Weights of a small GPT-style language model, trained from scratch on English Wikipedia.
Size: 10 layers, 2 heads of 64, MLP 512 GELU.
Architecture: LayerNorm before each block, no biases in attention or MLP, tied embeddings.
Training: a variant of Muon for these matrices, 102M tokens, 6208 steps.
Each number is 128 + 32 x the weight over its row's rms, rounded and kept within 0 to 255. Layers, rows and columns count from 0. Numbers have three digits each. The size before them is the row's rms in percent of the matrix's.

# layer 2 MLP up, 512x128, rms 0.193, rows 175-224, columns 64-127
105:168141104135128188137090126099112173128195099143095110110118148157181174110116108135129122111089126125156175054135151103143086133128160087107175108076170201130134105098195131154063163128047162
107:158110107161144153110136134167109098126119098142106127091132153123093071116148143144132165086108105141179130154131140152110095132096133163124097094138111146110126157189114118178122179149118101
093:119179162091076117142181086167095060132149135190161158127142154119148130162131108096169159155111139158137157081157100143147145168104172169153167200126118091094118124098165093129147084110201129
098:176120120142101137158067127167145171086145111095141087142100125157095102116113105134147108136108153097097130079160110140123086166161182166103087115168095172087069104148124128139103131120172207
091:137137090137121153083117150166082128149086165177154138096142156086138173103120184109123144066135101101081129149087170071115159135184103153106225132123128073133097096099174104139158085086113145
103:159112214175123151141132148131186108104193092108162153100142133123149126111120103134128107134093130092095161146079180121170090107173074129151157105155154137110148129120133156154085114158162139
094:146093137115085124138103117151197127193141102145174156090084130124138117196094200144110194100103131098118141133089163147121200187136068144126097127135141114132052133109133131099126154087146079
103:113101138110122185096117095128130162138174115159150063094114146068157077099114150166179090117105141145106180123093136180177129158160161069092120132193137113159036125108169089117124130132146108
096:087066099134180127105150144114133144129114087152130145153011124142137181096164157123139154110068168138073127153155183121121120132078144161175052153146093164166149118085152135119111168097101134
094:148124110197148146118163100148112143126092072111174140124081128138148178189150100135193140179142097089152117089132062077122172158140190148105109152074095160130106155118125124144090140136138098
095:094120147173129121171113157132104115134184138188130134147101106113137146124173167056094118098074074150114121126176130087155176095073126094069177113161122142149128153126138065123088096127066160
104:124090094099155111167124188162097160068150144102132201144101072143133129127095096122131154140081097116120130149113097099104147125222172148159191147093123111159134104104148119145089162097085083
102:135117160185156159204139101123145141084149060178137126116108135077085137121136133120122174114122119147071149117081133184130163056107076147160115105163145201137099125109176109088061100100134145
098:126146075073157068176097148133146120085154116127114107112116131153154142147130194157129097205132107147111128156145070087191148154135103154172146138116118101122115116148143099106122141097134168
087:113169162116134088159133174092138158127165119127067106150103126168107059123177075177094152151036180128075110086181097147114156158132177149153118104155148110129139201136096178174096102094171125
096:090138140110110139176133069089088078117110154086127099118071119107114167175162085102129164159155150139072103087164105148146160123084142163140087106166150118153137157167158121094141142088085172
099:113147172165084127138185139086158110132157119081112084149133076159144108115177168082127147133106148203143162187129123117132159135163109151147109061166100147144106063112095102132127117187192096
096:052194124115105132164136116159114138087169071118124122085131141128162140121140074164112161105152143173203112065165105112085126128153167179099082102122141127078066156148153112137181146112107179
097:077120130099163115110102115136163150195149131171125195112121155155151194131139070124106127127086119114114138129100123139164131062144147130124137112108136097133110185100180105132136104098104112
103:147152127150132152149143126141096149131144163111166128134209078114170080133186111086176142145111150122143122149093103106092130163142144168083177074052132183107163174169088166124135134099129130
103:133137131105137127138187102067131136185092108198095195135069166170100115112164112175116154090121115128086166139124149114186064173115116152132189115090166142104181131158176079104144145061171162
097:146062099103140127123132119176128170119105161091140120179126104194174107068190136141132100171145154121132161134122131115028139155103124132122125115159100118078169143168102138182137061121129134
091:078124147175070191130087107128186107110112090107107119135073145117161139164136136116162124082114146156141143168138136105084104124152123119088122130077157102159089212159132089105148122117122108
092:093161124112132206169154070166158141120100136118168158087112143110087130158129090189133125069099147157148093143119146088130117178160107099165133141124104122108116154108077077124126125108133220
093:143105068128163122143150120095113091088186121104044130155123125084170112089155112187132165151139146161127128114146118132162083138148121133094116176130189154102118115135156100110142189135168104
097:118108163154104100088067153150104139123101107127164179084121185177122155088120146096122159147055132144193175089133124129081122138170145122112110084139167117139100168084152122038129177117110114
126:099107128113155135103109162101100130142120134134157059110137113165153153104145111142190201108062137169142105040110161139088093151186113134155149084146168186053111054108105132141150152147111114
116:138116121108192158126162108151146119090157173111160075064120157150125146151135097152108159162156198110133115078108151121087096057089081146152126155172170093056085105083154135119200149102193143
096:147134122164145130163108121137146103123093087054162073090117074142146120081154115171151142121106139142131114162137093116134150180179133133136136107138185163181104121114160106113137192103066117
093:114109116148183144173137134129116125115099102119149153090189164122074138133135106154121179117129169131112180103089183136089106124142097057154150144149106091167107093082060127148173135090120088
102:100102115131085104115091091074103116151156089087181100118166188109160098173142174131180075130137130132132192100073153133133114162152079100160136134150132150081122137139145021111155097153125120
113:161140096093107142092146131069147128103095176089130076112111087145149110187129148116186129150145095143071124082182120140199136090120162083084183114158123059095128137150182121132153151140116179
097:120075146109157179124084170128193118160158136118138133173119159132100136147122099137087149118105117112112176112114075122108075126111113078104198102179099161107077103165095082071088110072105099
083:130127199140147175091208146125118135162133191112184172120117122162137146114170082134181115070152121142157118137157135093092058142113159127143155138159109107102122084177169101079146094129157122
098:184124135185207118083081148161107168086098163127139159129116108042089184140168118118088173120144116184095161156124088129150141125092094134127158149163128147137106144145121130093081133147191121
103:149064071159108155176127161159111087161146192068101117076150191147165042149147134128174108152099108137094124152141189149142147107113138150100131125123152100181128182091123111108135116131164104
096:164101115134159126098057104101129142087106080122108154152099156113128088181149145131126090158134180150102156171100099136142093177092169062136110044121105158105161096168130171071165138094148139
087:086080120135077159096102068124107098133084159126161176086113129178104162082147156129089169119145100148103125061041142180098124108139147150139138066210115133148094132141184067105142145106090151
106:084111153136137093170126154136140145117100147113160115131121119170168106134114164089149106145138161166114126099158172096126137119110125123123087078157143201058160116139132081102142142092087184
104:142201088134151113071151118166161084142167176151195174181169180134108110123148154086143140108119116159063150121131133090096120092086153102085178102153111084065083157142105141130148113132088118
101:111106065166091104109086126121053135155107148146133120153101144070147107137126110144138168112077114135086173092157113099154092129158150117180200065155123142119150107123154106102145184115118132
089:168067114105097107137157170145090149083109125158114136122101117137054114159137148167031160188101148116150119193133096140181124131172095115183130168102143198104095116164157125136125116114167142
099:108091113163166099118189106134121108134125151153148126161100091194140140140109152137129116151116159139190189097188139065178089111120144141192109174136109140160151057110122132189130112054161073
095:088146070198111121157128135167155116102083120139099139082086134117146165119096108168124101139149115128144157066146162160213158061136097099178094135152135149100179115085095138137156071141137126
094:107098153137126108165126105144107150115171082110120085160079086177192153081075146115124144110093067110099167104136146086098162157137118149148145141109131166088147090118149140150151099120110075
095:125157141118107131102164157071176140097115142138164149140084107168144171143110132123108144109132108147104128125108162094145099090157069060137201114152143133123091092107140108158135145117098116
096:129138134130111128093089145130168135118119096152084152110080127076057130124184097084151152136147127139080098151081111167165137152134076092191147140117143153112131207160183131115104122071094143
116:126170129106141139180113113126108182073156097113120053167150122098107094148150131178082123154119151118125140179148091152082146148117146171140097163064135146127126127121098073080157175074190125
100:197139152075096121114157061147127106117121119110109131122119190111158147165151102104113105207183176106109149171146106130169135164150175151164107194156145089136155132147151108038124120079133143
099:119146119166091093110143097156144091120091041132156135106122083105138136157101181155205055203159137134098124120166106176113085142142157071105136123118143168117121087083117136074154092132122116
# layer 2 MLP down (transposed), 512x128, rms 0.0921, rows 175-224, columns 64-127
113:145126156142130095160114149110180144099049143149059104111124112159137158117099092120162149105150150072142120116112095125135122145130066100115144144049085194182122109135158131120169162206095182
108:152177099150140116088128118165135106136142129058089202103172145091119131144182097128117125187188104168172127131181094106164088151139159139197109155152119152070151115146107103139109124148076118
091:139117147160104116115112127166113114089135121146168122118192092128137189160167128069086039044093130110177139109168191115160162158157110113111161103106095139162080101109100131117191171180159156
103:065093149136091118155132131182173173086120120141112100130171054176080096167096171116142131151167112139087110142091090110158089100143108113145079156146124154101120133123176100134176069135150190
099:175082178197161159135139115144035082132090159095154124056121141129141136146084146126176184138081119096126097132127129152078129148127101148081121105157158111166147128129108175105123119074160095
093:133148101165147165168133104114207079101098143112133095098131084174145146206135141139158168149165134140122139128076128180156051136152107135157121110111116151147145116132143148126110152092137098
100:086164087120087139095115137130165165081148142147143079076162158166108073187071151109158134104147148159121147114086134149088109162188119109154037131119151145119106133101088114158110131088217128
098:123147115113109131118187123148069135137130081137158141119130153107090133151114128120119083127065106138142150162126183157200151097115099094168119164150120044060090131088140111139181124207159106
102:111143099155173112053137168156151130169126123161175107080107082153097186147119175172111158097085127149064122130155127114100154110088117152170074142227083099125123100138142138150125147057139152
090:107113139159092072086095144089161151195096127162058131128122140090146114081152086120103098141158136156124113127123168120042083122168130111184176118139133164100145140137135177128148133142098048
093:058090105144144156090166106161207150120119170127123081084121090160137156123142175064079104143155185144177092140145159124168113129102098134130158088147065082190111118156123090106126149189127086
090:126106094100129119155132117180155184143149127131144121142088134149222092121120169200108055166126128113114097129110164106096171151144115161105087172122124083120172144075102141132129171133098163
112:124172101149149107152168124101187139109078145154134120129147089085108106140120161119060118088148145139121140099145134128142202095085135190201135159128084084121091155151130128131087079117114076
101:125072132137130148053157122138126074115137119116141158110131159153173087102154134109131114172196082119162085083136135109136114156169201129184070174045137118069159102156177146116086131144109107
090:141124139090170063175110146180171121098113120091107160143114133116117119055162122131053099114146177163150056143100100087113145141167129089056126153092166186188125175104156145090166135148138154
093:130069141077115112112075210113137110138103217081146085131129114097070065143150092168182167111180194153100086129160115170172118111132139160126160175125127141170169095158121101105070099109180147
099:041126142127151057120126116125148140156106123119060125155161166101132157141140118078110137128118098137110135131170088084164190154133110106162163121141112147105072100104146158114160098155081096
091:210123143150115156156185154081134118152101054165135096156114174149070192175077109101171124124112155094167122140168072158090120092102165126111148185148064116100154217151109113191177111130136133
093:096058101101077119103133090123139117106165137139109094184148108118075125147163094164140108112094176130176126101173133126067135122174123126179112113081121155117174125187110181078106133198085084
106:133158122172174135096143130160133104127096142113172145087173064074140141159114148095137115115112132133150130128070093129113121106128129121091194056156149130142132093155181138127090127104135110
106:109138141131120084089153140129125125136128149144063083139068128121110037183165104136104098141161116173157151100066127153117126112156148135130100164095171167164116103154158123171141127171114097
107:138113158185143156134150069114101130086145172134103122110144151075124096178143136114206132113169162098170125160067107159175121116123173158077150134162123158133106152132123125139116172162109086
085:108154064118120189114139131168117112137203127144115153133092109152056066104120049145150142116138142093164144109125117199140073158101166098085100142138125102152141175108151097144126127129144145
090:119162139105072133134122104115166161125105156133104112080144143099135175180120149115137103096092118177155165122174085113194095140028146126196091124126068156092164148128097174183153129147148114
098:146099083134108113075155111114093106116161095105115124120098136152139146105149063159116156179173096152133148108130158147116146106138127067173089116118174085123139101114171202121068186108127137
099:140123142154105137184090081178104127144141171081129138106118054167089075133176143152098109142145101168166143172109174123208167175098123121109092143127172078170048183120137144108132122152173154
120:108073074104206090153125117071100124136155091089104064134111090131158174100111118136155155061117139115143094055101100130083121127135143147134167101153160126111103051134159104163164103145148144
103:094115184174095107161134117118164172201170118134196130107213166150085072112107147155091124107108099151090107131077125073090105141121122135164139184100085159083107111108101126178142071158068132
090:086123096148096137110079135084159098124159151127116023126158089141152102117128139194106092184169160086140127151101123122126149085124169185136117163099146118181163130101118108110105123127110121
077:110079118054157190101128048155117156179129089126184086141145133081148173141128130184150091110145144164149078130107140149090153076064101149090083121121072103148152148159103116148112106134119070
099:163056163142120188064109125143111078114156089133155096164084152134160071092094094155110147068116104115180137118163135136103121159125135088189164101155138124111171155089134162087119101147166128
119:132126136135124091115129124125138141178039146144190116103108128116184091182186129212115129167126134176048152122115142148173115112131163046147149111096100118078118162133082172183129174128105118
087:088124155138066127123187086105106121097165133109105133148129163124153117096162112157061128116155127098163133131130080137157127199081078067127145099125139049139103106128212125160155095119149156
086:126132115173138110056119204073144120110149172120112160136098173126161154156176071117156065122074141111149120145138121203155142103133151130114140137133119120141119101053159126145040132172161127
097:180133132099184123090203106152093097142077081186089142080086126119150150125152132058104150142153099151192157164104145119104132072141133101130152126151058128060155148121151119111123180130082128
107:122119079122118101197089152111104148136149138107152086097182185191107035135096157130133153177108047151132137121155124159142153141075107113121105131110151068198166165151142078078125086078190092
103:146132088109143120173080183091118072104066108165080133165140075170118108136083127107145113100130142123134169096104144137137104190168159177089129074103098172092168128181115162110145060205131121
090:092134115163068108124111157120053100105130132111126131073089132121128138117122106130147125144139166160131174138149152176201120150106160069125144171117057167100155185118079082147130142122110114
111:113117150127130080124162146139104113111167104107147137101128126117117164160116132071121170124146172193117142096103145172104118140141154107141131064115108126041144136144137139116112137134061126
104:067167104186105116169113124118121106085142166165165135120163102112071091185175133099172063142145113157076153170125150161145139137124100135127124145120170149142157162157118091168105070071113127
104:099155111117076088127114175103081103139102130149100131117146158092125144173067098123153141091125116145124131173129076086169125094155203149141195083123115133124102132098193115146078122120170131
090:105105143126135139077154123163144108141138215092145093078160163101083136142177103200110145080130148117189142133116139105165146137109173158159169160050114101145110113180133120119139167101119086
100:151144078126124119102133141108127157079146111088113142120127079070101118106119177170126074145123133163143161108144082150078140147144120149143106121115158140159104148116176026128119096125127083
097:084149111169169177108163071181092179088127193102132204094165090102047101164144110159109131096096172108128131172122158153125153164080119087147119156115103129110104131077124141181107150140113080
095:160171156139106104122147138094081128135166145166161118102118109097141147157124105125080136062162135093141117138178144212183095091132114143132107143127105089175143132116128055115083106182097092
099:089127157125121162144126181126136094137102138116120129105133126158180126120159112096127148136158143082166138134168107110153065149147137148061060173137167099153114061129079072120179098137081111
095:091147134124185122090140139100174130120080125177083137107163147158142107133171085149137109166121080120168193097160144108147091090089129149192086123163123157058141110205092150127154057070165156
120:113161115137175055122074127107098148107113101157187110189173143064111139167118174139121129183177150134079119103192129153112093095119131055103050113131107112099074124207118175180113108177129149
079:068144114113139136087103060130124179110101104151122139161142158062198185135121107171147091103095111136089130164186109141137131157148135147083100217134079108138112160145171159107102094136147199
096:112067142083157086169112136106169079095129162172122171149178118142140124100097093132074165106175143094101110091148135145112103138167125118025122148157128102152144133153163171136141171106112087